config = dict(
    n_layer=14,
    init_std_up=0.0343,
    lr_head=0.00345,
)
Each number is 200 + 30 x the weight over its row's rms, rounded and kept within 0 to 999. Layers, rows and columns count from 0. The size before them is the row's rms in percent of the matrix's.

# layer 9 MLP gate, 640x160, rms 0.15, rows 146-175, columns 80-159
098,203,195,211,239,194,173,170,185,227,240,149,186,202,184,191,287,213,213,157,185,188,180,209,165,207,193,232,196,174,234,208,236,187,196,220,190,198,143,211,195,188,215,196,228,157,198,166,246,194,203,145,246,198,209,151,170,254,207,193,225,153,144,179,172,206,233,127,137,271,211,184,199,214,206,233,220,177,181,227,179
087,188,183,160,175,192,222,220,140,187,184,187,207,207,225,233,174,209,215,223,209,193,204,219,190,207,277,237,237,196,179,175,195,227,173,184,213,175,161,197,176,184,172,237,176,200,174,238,196,168,183,167,179,194,217,205,229,226,180,218,231,220,181,99,211,172,204,205,206,173,235,188,152,176,156,201,143,196,278,205,169
104,174,203,190,194,203,211,223,196,159,218,159,192,163,249,193,190,267,235,177,207,201,206,152,185,144,209,221,154,252,211,184,188,191,160,257,152,217,196,197,188,135,229,176,175,224,257,210,170,189,161,131,216,217,223,240,202,175,212,222,202,182,200,209,213,216,180,190,165,183,213,240,154,189,203,215,224,167,201,231,171
107,194,141,229,161,213,205,195,184,202,211,204,194,237,189,156,169,178,227,221,241,226,180,150,226,193,205,194,194,170,205,186,215,195,226,234,154,274,247,253,207,206,225,220,222,187,229,182,147,195,191,259,218,218,163,206,167,213,197,237,202,169,219,233,206,166,195,212,158,209,247,197,209,215,214,199,168,176,187,247,154
098,223,165,250,156,164,204,179,183,129,171,210,158,248,198,207,244,218,173,193,162,178,175,168,180,220,197,228,234,225,194,188,187,193,158,207,209,137,224,182,173,198,254,211,159,220,211,196,262,158,176,196,261,211,188,180,202,214,218,211,215,219,286,236,186,215,156,211,211,209,186,204,221,176,212,197,170,244,200,139,195
096,179,173,192,195,229,201,225,202,141,225,214,231,164,189,185,207,229,222,181,201,213,126,216,165,180,259,206,147,189,210,240,220,180,182,219,175,250,222,214,206,200,255,208,187,169,181,178,193,158,228,169,205,203,225,186,231,157,243,261,198,172,156,194,233,234,209,183,218,198,196,165,214,243,190,152,217,207,266,161,189
094,163,184,173,179,189,222,183,244,199,165,265,206,203,249,213,154,160,227,219,161,166,211,230,217,271,191,174,215,241,201,189,213,148,169,217,201,199,185,181,167,195,221,182,118,171,213,194,176,218,237,254,241,193,210,220,234,200,251,167,196,250,208,202,132,225,208,187,151,200,236,220,218,166,213,134,208,182,222,217,245
091,180,207,179,160,179,212,154,163,223,121,228,181,180,219,233,172,238,183,222,170,205,206,241,252,224,191,232,205,252,238,181,213,259,218,257,171,163,241,199,166,162,205,227,197,179,215,223,190,225,252,215,212,186,162,160,195,188,243,176,205,169,221,159,197,171,246,211,211,236,207,230,216,213,185,223,159,237,232,246,150
098,177,159,210,260,134,211,207,251,185,147,207,257,221,200,199,204,229,202,165,197,149,123,189,202,156,180,186,246,207,205,164,159,205,249,192,213,184,240,229,184,224,253,147,182,225,245,145,217,190,215,185,168,243,242,203,226,157,186,162,249,203,211,201,173,169,216,208,160,229,228,174,205,170,194,204,169,225,193,241,195
103,205,213,136,199,182,197,219,218,146,255,154,191,240,171,224,222,224,171,186,153,172,158,204,194,222,236,204,152,181,185,223,230,144,215,202,221,223,146,153,195,210,221,221,201,271,165,200,135,225,216,222,196,223,211,205,231,164,184,199,229,216,227,187,154,162,217,182,205,234,142,248,192,224,189,215,154,185,191,217,162
095,228,173,161,169,193,215,204,220,175,220,160,162,197,168,271,179,250,179,220,208,165,165,185,200,258,209,214,230,135,166,183,260,190,174,230,198,195,201,188,252,252,172,231,170,190,184,224,179,204,159,207,177,175,172,193,207,217,158,172,188,176,219,191,219,151,185,219,181,186,237,180,249,161,209,202,247,229,179,179,232
093,154,199,197,121,201,211,215,200,204,232,175,216,200,193,167,183,169,220,204,154,233,189,161,201,237,262,217,230,198,198,181,253,182,146,192,249,220,200,197,214,204,257,213,215,204,171,174,202,165,237,209,158,209,221,184,204,227,253,162,185,167,193,198,183,188,246,143,175,175,238,197,231,242,254,174,202,225,261,212,206
099,184,201,234,177,159,255,204,220,202,156,171,203,219,174,202,149,216,172,202,155,182,171,235,193,235,178,214,250,190,179,222,244,268,185,231,171,196,179,149,184,245,217,187,238,218,222,234,181,278,211,166,221,250,209,175,247,220,193,245,239,198,160,206,216,211,205,223,188,156,217,188,152,216,183,187,176,171,202,168,169
103,232,203,197,208,242,200,199,241,147,207,206,149,188,208,235,229,177,207,190,206,206,165,171,207,161,201,199,93,238,186,214,160,254,203,212,213,185,165,180,162,186,245,207,138,240,160,221,193,193,184,253,253,242,197,199,174,197,161,221,266,201,181,238,206,188,193,133,195,207,170,211,174,198,158,199,219,212,160,204,190
095,203,249,177,185,204,223,188,211,219,266,135,201,184,174,190,239,152,255,143,185,212,218,249,229,198,162,221,218,232,148,242,211,189,211,133,209,233,228,140,216,205,127,230,199,195,170,224,221,186,212,160,179,176,146,223,217,199,224,171,194,179,215,207,222,187,219,200,164,217,210,166,265,182,207,198,227,214,215,198,183
097,216,178,203,197,182,182,194,189,218,208,178,186,193,210,150,173,216,188,165,224,210,215,218,201,282,258,196,152,235,217,213,172,178,134,185,197,231,156,164,206,161,225,139,208,217,219,202,137,225,208,193,205,183,200,166,231,172,266,176,180,209,214,193,212,181,177,199,184,199,198,165,218,209,201,151,191,220,192,254,158
104,228,209,176,191,216,223,163,190,190,181,161,254,178,176,207,181,207,219,179,206,187,180,245,176,196,235,218,201,226,184,173,206,227,198,250,169,174,177,195,168,224,227,195,186,181,218,195,227,188,224,232,213,199,194,228,286,194,211,188,178,145,147,181,215,223,178,153,152,224,227,265,197,222,193,190,172,178,256,202,178
093,117,160,211,179,206,197,212,197,215,173,210,129,167,232,219,122,195,184,225,188,226,139,142,229,201,207,176,255,229,230,188,189,200,228,227,207,222,242,144,218,221,193,153,223,227,235,196,179,208,203,219,221,257,198,241,211,190,167,199,210,184,203,226,214,162,219,218,181,228,208,145,179,155,174,166,196,225,226,189,196
099,226,149,238,192,209,240,222,191,230,137,235,256,197,168,169,207,241,188,234,234,197,236,203,189,224,107,207,213,234,192,235,183,180,270,225,215,221,161,207,184,198,231,184,203,150,152,180,246,243,160,209,212,201,187,180,228,186,247,188,168,259,155,193,196,203,195,221,166,217,233,253,184,149,186,235,209,227,190,170,223
096,257,277,207,212,209,208,180,221,193,192,175,229,156,172,220,168,191,161,234,250,210,225,181,207,230,165,197,177,169,201,257,204,198,197,256,265,247,214,244,226,199,189,174,162,199,250,163,244,197,218,191,200,247,138,204,237,214,186,196,205,199,158,224,213,195,166,263,192,288,197,238,217,207,198,211,206,183,224,211,228
095,207,214,205,162,214,148,214,202,200,199,220,188,207,123,156,178,251,170,157,254,254,215,208,213,196,124,197,186,172,245,202,169,174,176,197,214,184,244,167,210,203,179,242,209,145,200,218,243,206,195,265,189,219,175,233,174,162,165,242,190,157,207,173,252,228,266,203,160,239,216,204,169,248,184,195,154,203,185,229,168
105,234,121,216,218,210,202,228,176,174,179,225,173,210,166,257,186,186,192,219,180,207,250,233,235,222,195,212,250,199,201,230,204,173,153,140,160,234,210,161,234,194,215,231,178,200,145,190,226,198,158,184,165,186,187,233,208,195,182,188,186,197,186,225,130,206,190,161,181,164,213,227,196,199,169,203,140,212,239,293,157
108,176,169,206,196,198,153,178,227,180,180,232,211,185,204,213,186,196,196,234,205,184,196,207,202,207,202,201,241,197,191,202,210,245,210,175,162,189,184,196,226,165,217,128,206,200,149,256,205,183,232,184,110,225,159,230,199,226,178,217,177,105,195,208,220,167,240,257,153,239,179,158,194,212,284,185,176,219,171,186,214
104,183,279,186,203,225,239,223,154,181,184,153,217,169,208,212,202,177,198,139,179,194,165,211,166,205,232,256,141,200,221,273,194,186,222,240,178,171,239,196,270,174,227,233,116,239,245,208,226,192,186,187,174,212,215,184,207,211,174,205,184,190,210,221,178,205,183,236,188,181,201,219,217,182,170,203,194,164,201,212,248
092,193,247,190,216,204,196,185,176,182,226,163,185,224,205,164,200,178,212,237,154,246,201,205,161,168,133,227,274,213,196,215,178,167,204,171,249,239,162,179,212,200,227,294,155,212,201,203,194,174,215,296,167,214,191,227,201,193,216,156,204,167,160,262,180,179,211,178,213,183,211,188,196,164,210,188,201,230,198,219,233
108,211,215,233,146,229,152,182,177,206,171,152,198,212,255,200,191,204,236,197,238,191,164,221,221,196,240,202,220,224,213,170,219,216,196,200,163,247,198,234,208,155,172,185,212,204,192,244,142,256,162,171,235,189,175,182,193,251,203,200,203,205,242,217,186,255,198,209,147,205,189,198,207,226,203,168,176,157,240,232,153
101,265,213,209,143,196,245,234,181,213,222,195,181,219,221,174,268,163,161,184,225,235,166,149,200,215,159,217,202,209,160,227,241,228,213,236,181,208,198,162,200,215,205,191,202,164,222,249,172,217,194,173,202,234,196,263,192,221,254,162,208,219,220,230,175,234,232,211,167,154,205,184,148,231,227,205,188,197,197,193,260
101,165,232,202,173,246,225,214,197,234,232,134,218,201,217,142,224,159,169,172,193,201,180,176,179,171,187,203,192,197,205,228,181,187,150,154,225,203,169,164,187,201,229,196,207,233,271,218,205,221,201,224,201,265,178,201,187,196,213,159,216,164,200,205,176,188,194,250,171,239,168,199,166,152,216,213,175,180,203,192,209
096,204,218,247,228,162,174,218,220,192,218,196,219,156,166,210,205,180,206,214,172,113,168,201,178,232,238,196,206,169,216,180,226,220,205,155,202,184,258,194,208,212,182,176,273,159,216,184,163,189,204,214,223,221,248,247,194,207,169,166,220,229,194,220,214,182,241,170,176,157,222,245,160,197,167,213,227,226,203,158,216
107,211,163,243,180,179,168,228,224,165,224,160,186,164,196,198,189,196,215,160,188,203,237,185,315,219,229,191,175,177,247,151,209,170,179,208,189,215,212,169,221,169,203,158,228,220,206,226,211,163,242,200,222,171,199,213,173,170,219,231,247,190,205,178,176,174,198,186,228,223,200,191,236,236,174,227,222,210,208,156,203
# layer 9 MLP up, 640x160, rms 0.151, rows 146-174, columns 80-159
097,207,172,259,205,211,188,200,179,249,205,232,196,214,235,162,222,187,257,204,181,225,225,187,237,148,230,190,181,148,233,227,238,141,183,220,149,172,187,191,249,246,198,216,191,230,168,214,158,249,253,176,186,240,146,198,211,208,149,202,236,184,153,209,211,185,191,191,184,246,216,175,201,225,182,165,196,197,191,246,188
090,205,165,171,183,218,214,189,186,192,182,200,222,192,169,236,213,232,185,181,245,185,180,218,197,232,250,231,199,162,181,161,232,209,169,210,205,195,234,207,142,185,281,211,187,235,192,234,158,188,167,189,216,177,199,227,222,200,209,154,209,214,177,143,228,126,186,178,233,267,241,160,211,204,170,168,163,226,149,220,193
104,232,156,198,173,201,241,178,244,242,194,133,213,144,153,163,220,179,239,205,238,240,194,237,174,210,186,151,214,149,162,193,206,188,215,240,238,194,187,224,147,233,187,173,212,163,231,210,202,239,232,223,190,220,186,216,180,231,229,145,241,214,227,223,168,172,159,169,154,167,219,213,198,173,232,237,184,190,237,182,173
107,241,178,178,163,177,225,203,202,166,208,172,266,232,255,212,201,176,262,179,247,220,149,205,201,171,246,183,228,169,183,200,195,220,212,172,206,191,212,229,203,222,152,211,221,217,219,198,194,211,218,233,245,183,169,177,176,211,197,208,201,220,199,241,188,238,218,209,169,180,130,175,162,189,243,125,176,224,212,192,161
101,258,172,173,213,180,175,200,207,155,204,192,219,234,231,263,191,171,192,233,184,221,224,193,162,198,176,191,176,213,208,236,189,234,169,197,179,155,208,180,194,174,229,177,156,235,186,226,185,195,245,150,203,246,212,126,227,213,175,240,192,211,199,159,203,206,195,227,205,219,195,162,243,198,189,173,202,244,209,198,163
091,198,264,217,236,153,233,261,186,195,214,179,205,227,241,192,181,225,140,198,235,234,164,210,175,216,166,157,142,162,202,231,212,190,198,193,229,183,224,245,228,192,158,228,196,200,202,241,219,181,180,160,264,206,215,181,191,200,179,222,216,218,225,131,228,245,175,244,179,244,182,217,227,171,229,216,178,197,156,173,212
091,195,213,210,187,215,232,230,240,209,257,212,175,227,209,188,285,216,220,227,203,257,205,158,222,178,178,228,218,207,184,187,199,204,197,182,181,208,204,234,225,223,207,248,211,225,155,163,203,210,188,169,152,183,221,196,146,150,204,253,238,140,203,210,219,151,211,282,210,192,222,216,244,177,167,181,207,166,188,168,153
088,189,212,200,235,231,202,184,219,260,138,202,198,220,239,215,200,223,217,190,230,210,186,241,179,192,222,194,183,214,206,145,173,262,153,197,177,160,276,258,190,177,202,184,225,211,178,191,201,213,238,187,152,213,210,180,187,210,169,170,201,189,235,181,197,226,221,194,172,179,185,185,235,195,230,171,189,209,220,179,182
109,204,181,224,233,229,231,209,186,182,264,242,154,224,237,198,176,194,175,214,195,209,158,219,182,217,214,252,229,168,200,232,268,250,173,192,224,183,200,205,175,179,248,219,188,117,125,265,180,161,192,197,191,140,195,245,206,198,167,152,205,247,205,221,195,209,227,201,195,186,156,199,163,233,203,190,199,200,207,170,233
100,247,260,160,219,198,178,184,167,183,235,210,201,205,169,186,255,217,225,171,182,177,189,212,224,247,174,238,193,165,223,185,236,164,194,131,155,244,238,132,155,173,168,217,202,191,204,199,184,223,178,190,184,252,233,172,176,177,210,199,167,256,246,195,234,193,200,195,215,187,173,215,218,133,168,228,202,210,211,220,231
105,190,209,226,209,158,190,210,164,196,234,223,190,226,244,199,192,159,175,190,207,207,249,238,222,190,230,211,195,182,237,215,169,229,225,166,202,205,219,242,235,219,186,225,151,200,247,149,214,193,216,130,231,201,221,193,199,207,194,150,252,226,203,239,184,222,224,161,209,179,237,187,250,210,234,157,224,168,245,242,194
097,215,230,196,214,183,234,212,233,199,266,205,171,204,226,228,209,147,219,212,241,208,201,112,181,213,205,175,223,207,235,205,180,182,217,188,191,152,108,164,165,200,129,156,240,212,274,225,193,229,196,231,182,254,232,209,209,208,151,178,204,208,190,221,180,158,189,176,196,218,250,227,178,191,172,193,222,185,192,235,269
100,223,187,212,223,151,159,183,207,232,168,166,188,207,243,191,197,186,161,229,179,177,228,153,204,198,196,154,188,199,192,245,262,236,187,264,175,223,202,183,217,270,173,190,179,194,226,216,189,176,164,219,195,152,165,182,209,127,179,198,167,183,219,264,240,266,219,189,197,205,203,192,193,223,217,248,190,191,169,181,217
102,211,183,254,252,167,188,206,233,218,248,201,214,250,164,240,172,167,164,235,167,220,190,177,222,187,183,219,180,204,174,214,150,183,197,213,191,161,217,243,147,148,210,205,195,227,123,219,183,225,176,223,226,231,216,189,189,196,182,175,260,172,181,248,162,136,261,194,235,158,207,202,189,175,200,168,207,156,222,166,244
097,175,158,259,220,194,234,182,198,237,176,178,197,215,206,226,174,175,192,188,192,205,194,199,145,212,197,249,218,161,172,249,163,250,222,211,201,234,187,231,227,163,172,137,221,202,179,203,201,237,168,199,168,239,197,193,232,186,176,217,190,185,168,215,214,134,209,233,163,286,184,176,175,195,220,231,162,238,136,220,183
099,125,181,196,169,160,168,148,135,194,189,136,178,190,200,217,226,230,209,207,211,233,173,230,258,173,192,221,169,179,210,244,185,205,194,158,164,240,154,223,187,183,205,168,197,204,213,221,186,167,182,226,213,171,207,215,197,174,185,192,245,196,169,229,178,236,169,162,238,178,190,227,272,204,250,182,178,178,174,195,263
097,210,169,195,175,166,246,256,215,206,219,173,149,221,141,174,172,102,157,204,157,265,213,170,167,199,206,169,219,161,194,187,239,215,218,251,184,253,252,194,238,189,187,197,215,187,156,209,206,203,213,188,197,203,237,205,199,228,187,148,241,179,165,187,241,180,223,178,191,178,214,160,207,229,230,168,243,177,180,236,211
093,173,175,220,218,216,230,183,177,192,168,170,184,178,196,216,192,226,228,145,215,230,246,227,193,203,117,213,185,192,233,140,196,219,219,212,227,176,190,232,239,191,243,224,212,164,159,199,225,231,178,176,167,174,225,190,141,227,242,190,153,220,195,170,168,194,173,230,190,228,214,221,190,183,170,183,216,163,175,174,218
103,211,174,201,248,127,134,197,139,238,226,210,251,211,152,210,166,204,196,218,184,240,161,177,207,213,206,202,225,198,246,230,202,210,229,223,187,170,233,216,265,258,178,198,223,174,218,146,215,182,207,180,248,243,197,231,240,177,201,231,233,171,227,232,187,224,209,229,175,161,227,211,169,231,230,160,217,175,224,210,212
096,165,190,211,249,238,219,210,213,178,169,213,202,215,187,198,171,230,173,176,181,227,182,159,216,201,239,170,241,222,190,208,236,189,202,169,196,190,213,210,193,174,202,192,168,191,172,179,237,166,184,215,214,182,187,162,200,217,212,163,176,191,255,243,184,243,292,186,157,189,211,156,179,186,187,218,204,185,174,197,227
094,218,175,193,210,221,195,211,211,240,140,136,199,166,156,231,164,233,167,157,172,144,221,167,222,161,205,131,222,217,167,166,193,178,208,189,178,205,250,186,188,160,175,210,219,186,185,184,145,163,184,161,199,195,194,194,151,196,230,197,123,180,174,215,162,224,228,142,228,210,191,174,170,245,156,165,247,205,258,193,235
110,196,208,220,189,210,189,161,186,324,162,175,149,162,197,210,200,210,186,173,246,174,155,209,195,191,220,250,188,209,175,208,181,207,241,257,276,203,240,217,172,206,204,214,184,187,231,210,191,169,252,213,250,241,183,89,156,194,186,173,251,191,235,198,240,202,195,235,205,203,186,195,210,214,172,184,218,186,160,174,222
103,248,188,227,181,210,264,234,202,161,191,175,235,212,201,195,181,213,218,189,189,229,180,188,174,213,208,205,267,163,159,189,245,253,209,196,239,200,198,220,255,211,150,158,222,188,202,246,209,154,222,154,243,265,118,291,215,227,216,201,176,232,223,217,217,216,267,129,177,209,163,162,198,191,161,162,203,214,205,188,205
112,203,201,291,158,248,203,165,198,209,171,177,160,202,174,184,195,154,248,205,212,198,190,189,168,211,212,256,203,222,189,180,239,241,180,169,250,181,215,162,169,210,200,184,163,199,235,215,246,217,180,236,217,176,209,271,185,239,171,217,218,245,186,202,200,246,196,234,193,179,236,216,238,198,176,184,127,174,195,180,185
091,220,260,179,230,184,161,209,219,183,161,213,244,261,180,184,170,187,169,209,206,195,176,193,180,218,221,202,226,232,249,255,183,242,204,206,191,172,170,229,144,154,170,174,227,160,213,205,212,187,168,254,181,211,227,194,181,227,223,137,180,189,229,121,148,181,202,233,199,197,223,196,211,269,227,223,168,163,246,200,190
100,199,262,214,252,281,198,210,213,225,230,208,210,222,206,230,160,214,204,241,165,195,160,184,193,212,203,193,183,219,235,148,196,224,211,246,191,189,197,204,166,189,216,120,154,229,157,210,186,116,231,166,192,242,188,225,179,199,203,152,161,206,185,238,184,216,243,195,240,196,149,204,171,235,240,261,208,260,214,180,191
101,219,148,194,293,188,189,210,206,184,225,212,163,142,187,223,238,170,214,262,217,186,166,203,238,244,178,204,194,206,237,208,203,198,149,199,216,185,164,149,266,239,188,173,214,162,209,138,224,226,250,182,245,235,215,220,191,234,203,240,194,199,182,198,198,206,229,211,211,219,190,218,156,194,190,175,277,201,234,174,240
104,163,286,185,156,197,205,170,176,177,189,174,186,195,221,202,220,196,177,206,216,157,176,207,181,230,268,216,187,217,191,204,148,143,174,216,268,226,195,183,226,191,167,209,224,183,201,250,143,221,208,162,164,224,199,168,175,211,123,159,229,254,229,195,209,214,197,226,198,252,220,163,199,211,210,204,123,199,230,240,205
096,197,180,175,202,205,214,227,194,186,222,175,225,158,176,203,149,162,177,224,249,176,205,198,197,223,176,169,175,205,198,187,158,188,260,167,176,228,206,223,250,180,166,188,164,204,259,206,181,166,212,232,199,113,246,239,176,210,215,183,159,200,202,208,179,216,225,183,184,177,190,200,188,192,186,193,187,126,215,196,217
# layer 9 MLP down (transposed), 640x160, rms 0.145, rows 146-174, columns 80-159
101,205,222,234,158,245,180,178,183,178,244,152,163,139,201,182,224,204,247,178,155,208,172,222,187,227,181,192,213,196,196,199,191,199,204,219,216,213,168,229,241,192,188,212,213,193,187,127,168,198,207,229,276,200,190,223,210,228,201,199,213,172,204,166,190,191,338,153,179,139,217,214,205,223,213,204,224,160,189,213,172
092,236,161,112,162,156,213,135,226,204,200,224,216,222,177,221,187,225,206,183,209,175,215,217,232,241,168,207,159,198,180,208,214,212,226,216,199,195,181,244,150,166,194,225,184,177,216,177,202,217,214,188,139,245,215,206,203,205,180,225,232,221,193,177,227,198,180,192,148,190,203,270,207,206,188,221,204,169,205,227,202
103,182,226,141,146,207,186,284,215,138,185,197,226,151,228,234,204,214,236,205,220,273,178,239,191,200,189,256,191,212,214,173,212,178,216,207,235,249,215,213,243,221,219,160,227,214,199,196,221,204,187,209,151,156,180,211,205,191,231,218,152,181,204,190,207,196,199,254,230,221,213,181,210,190,231,206,250,217,216,182,232
107,171,176,178,138,166,200,179,186,251,114,178,169,188,197,177,183,233,246,209,196,230,216,184,203,188,242,228,235,268,191,187,160,222,212,184,213,166,204,239,219,217,155,199,203,174,156,182,221,215,200,196,196,253,180,195,223,214,223,222,259,175,146,196,195,213,228,227,219,199,199,167,189,205,172,288,277,192,248,160,213
113,229,192,185,189,183,215,235,174,150,176,219,235,213,254,183,170,233,160,215,189,185,202,181,163,212,240,215,169,217,206,224,156,231,245,209,198,174,181,175,186,218,195,186,235,179,205,219,193,227,205,221,205,151,166,138,212,246,199,180,193,194,200,138,191,258,184,265,212,198,213,197,170,194,242,202,190,246,198,201,183
096,267,212,248,177,215,164,129,188,207,203,204,201,221,224,191,174,202,186,225,170,153,203,188,194,179,208,182,158,204,172,229,172,254,214,159,191,153,194,122,215,214,184,144,207,218,172,227,162,232,177,238,176,207,135,200,198,231,189,211,188,187,162,140,230,225,227,205,247,155,211,202,180,190,179,192,197,227,231,188,183
094,200,264,234,261,213,252,181,175,204,199,221,198,214,233,190,194,169,244,226,201,212,168,188,213,152,236,230,149,207,174,168,192,254,225,161,134,237,197,176,174,158,251,155,225,163,161,146,240,148,215,229,196,209,184,248,190,210,177,188,181,210,183,199,197,171,206,204,208,170,221,215,255,289,167,177,180,258,185,194,203
091,318,233,221,178,174,160,154,223,230,207,162,178,208,190,195,216,189,201,200,190,214,194,192,227,244,184,221,197,247,142,243,192,226,238,215,187,186,155,230,215,218,178,181,156,194,209,209,189,195,177,245,189,190,193,128,248,210,180,198,197,233,200,201,239,231,216,223,194,230,268,185,204,177,203,173,181,147,170,155,176
110,230,168,213,215,203,234,179,257,159,206,199,185,187,197,181,181,226,196,229,158,151,205,188,181,231,207,241,245,181,208,223,213,207,246,185,186,182,187,220,184,203,204,253,183,190,186,219,221,153,168,214,173,200,190,188,150,151,199,154,268,256,175,192,199,255,221,180,236,179,194,240,168,199,181,176,130,223,223,175,227
101,230,221,236,206,182,175,152,189,201,188,197,230,176,166,198,231,216,141,215,228,197,206,158,185,248,211,175,151,242,129,206,222,202,236,196,204,211,194,169,187,208,195,209,202,211,191,213,238,201,196,222,190,231,188,201,190,190,202,167,209,181,278,191,205,190,208,210,153,142,250,220,267,178,180,180,232,234,210,172,204
100,180,270,217,166,256,276,197,159,183,229,208,153,191,178,227,233,166,227,214,194,166,189,236,236,214,185,191,211,162,242,184,222,159,169,197,198,227,144,157,178,166,180,202,185,268,223,223,243,163,214,216,191,224,177,174,192,192,189,186,208,235,205,232,166,229,119,198,197,157,277,218,174,233,188,180,258,193,251,242,195
092,190,217,234,139,235,139,215,230,237,200,259,176,182,154,182,212,206,157,233,192,195,241,224,190,226,152,132,130,194,236,182,225,224,182,172,234,185,218,146,185,204,224,247,161,205,185,199,232,220,190,202,210,205,199,216,220,222,155,185,226,177,218,231,217,186,247,183,210,179,190,218,221,186,212,163,185,173,219,181,203
099,162,221,178,209,182,145,252,163,247,159,165,245,212,236,162,203,184,219,184,175,175,210,229,226,188,191,138,202,156,245,174,246,240,218,189,201,192,187,161,228,197,197,226,239,210,183,231,252,221,207,162,199,188,241,177,209,192,205,217,234,215,226,191,171,200,203,216,180,189,198,180,189,190,213,150,199,210,168,205,260
100,232,198,208,221,159,212,191,171,159,185,170,203,225,191,190,208,230,128,204,175,242,164,240,218,220,237,185,202,213,258,202,184,162,209,210,210,179,236,228,184,211,150,240,211,181,207,245,150,194,186,226,156,153,207,169,202,204,248,200,255,253,170,191,219,241,186,225,182,214,165,225,163,211,175,221,170,212,191,120,158
095,174,227,239,162,188,156,190,213,229,230,261,186,212,122,170,191,230,256,225,241,186,228,207,233,220,167,174,183,185,161,225,247,215,132,195,185,180,177,170,176,192,199,218,199,207,237,206,190,147,200,197,176,130,165,162,228,202,136,220,166,202,212,235,201,208,234,181,211,187,248,181,191,163,224,182,186,218,173,191,216
107,186,223,233,212,218,234,198,211,192,174,249,189,206,217,194,213,176,158,184,157,213,200,261,194,186,166,203,220,214,165,201,186,152,208,197,184,195,220,221,203,135,185,193,166,154,168,210,186,129,154,208,221,209,192,257,156,195,185,245,214,222,145,247,224,209,235,210,180,213,227,223,201,163,231,241,113,192,204,217,226
095,226,203,182,190,233,184,202,234,239,218,189,238,171,183,252,189,213,197,180,201,215,192,202,223,158,159,187,136,227,177,185,256,184,200,227,248,193,174,194,188,202,235,178,232,268,265,209,158,252,195,233,223,184,204,229,245,153,212,289,199,168,212,144,185,179,201,238,187,254,180,193,211,223,237,199,199,256,155,191,211
095,179,176,170,251,195,135,206,180,274,189,209,217,173,175,219,224,228,170,201,202,177,218,175,182,204,159,271,203,220,214,187,228,185,182,166,218,176,180,160,169,191,186,205,184,178,202,207,186,225,196,153,199,206,181,200,222,195,175,184,204,217,229,183,238,231,180,180,149,146,195,229,262,209,189,178,272,174,163,159,197
101,239,184,201,239,170,192,232,220,273,175,186,199,190,244,214,191,236,229,213,249,288,130,261,210,203,214,212,182,172,185,156,223,233,225,241,158,207,164,182,189,268,218,219,226,156,168,195,206,171,207,186,188,218,218,202,203,187,170,202,206,245,262,155,258,237,249,224,180,186,185,214,150,225,230,183,228,232,186,217,210
095,177,223,213,156,180,179,230,180,178,173,211,184,206,224,216,150,171,174,255,180,157,202,181,190,226,225,240,159,181,159,162,200,241,225,241,287,199,153,131,197,182,182,168,148,199,201,188,198,186,216,173,207,260,254,181,169,231,214,178,207,176,225,179,231,169,168,231,192,146,198,172,183,199,248,232,218,183,240,155,179
095,207,206,184,174,302,226,238,250,254,200,190,187,166,245,158,247,179,248,254,224,204,216,168,163,200,190,226,177,196,236,157,174,172,196,187,210,201,188,190,230,171,250,207,194,212,184,208,187,234,193,200,191,184,227,217,234,216,190,217,189,198,218,168,190,202,162,179,193,157,175,274,230,203,222,231,159,227,187,242,182
109,193,181,110,177,158,178,199,173,198,153,171,225,184,161,198,168,197,190,152,182,192,238,205,152,199,236,257,198,183,177,174,206,197,179,234,205,238,117,179,198,180,279,206,220,173,175,192,195,220,220,175,250,197,182,204,174,233,202,201,154,216,207,173,267,184,171,220,209,167,206,199,174,216,188,162,204,199,194,194,256
104,249,222,167,217,182,157,187,226,223,169,182,254,204,216,172,179,192,168,179,242,269,226,202,167,191,168,191,222,197,200,192,159,194,193,230,235,175,193,249,213,196,205,190,157,188,222,226,205,271,178,190,221,228,170,194,241,196,200,185,168,228,218,268,173,184,236,224,170,204,209,171,212,156,241,168,216,163,196,181,129
108,165,168,256,212,174,174,209,197,196,169,184,130,176,188,223,200,196,206,169,224,197,189,173,223,221,214,200,226,187,184,212,210,179,208,244,174,149,216,198,187,208,221,173,178,187,186,190,212,218,162,171,243,172,233,204,230,315,153,175,155,179,191,231,229,209,248,222,192,236,214,189,218,188,237,152,207,162,203,213,233
093,166,204,234,158,180,153,249,225,207,201,185,201,214,231,238,160,201,188,229,219,198,240,185,167,185,233,175,183,146,148,143,201,149,202,260,219,207,230,196,174,211,174,187,212,227,196,185,248,201,241,158,245,137,188,161,217,235,225,203,216,211,199,183,188,208,125,199,216,178,219,222,206,207,198,204,240,198,239,162,172
102,236,211,215,266,212,217,177,202,220,216,229,160,235,159,210,205,149,194,199,170,199,177,163,214,193,207,166,174,196,194,188,222,209,165,212,253,211,241,168,182,207,199,211,171,155,204,178,164,206,211,180,182,246,136,201,199,199,217,199,236,223,222,188,164,200,207,184,155,185,185,131,179,156,187,156,201,218,165,243,239
100,140,169,203,183,183,200,199,235,188,175,179,190,176,187,213,218,249,218,221,190,202,169,139,227,280,180,240,169,224,185,195,225,249,182,258,192,250,195,196,151,204,243,148,198,192,220,246,199,249,210,190,249,198,208,214,195,164,186,196,195,228,248,171,219,182,212,263,195,194,247,199,166,212,222,192,188,183,130,200,226
098,192,211,197,243,215,227,180,200,200,181,185,148,209,239,255,180,195,228,221,179,261,162,201,160,168,238,195,201,225,238,129,191,234,246,209,213,146,272,240,151,208,205,167,192,196,190,174,215,205,201,167,176,231,125,150,233,173,188,183,204,172,193,198,192,177,202,171,157,179,173,187,180,199,208,190,208,246,206,214,249
098,131,240,170,187,202,177,217,196,219,224,198,187,176,172,224,212,188,214,174,193,194,188,217,185,217,180,189,232,123,213,215,222,224,222,174,205,212,217,207,186,223,157,204,240,211,219,196,272,185,232,213,189,147,232,228,220,207,197,134,176,235,207,195,218,206,162,198,155,207,154,212,225,192,173,230,179,136,238,184,123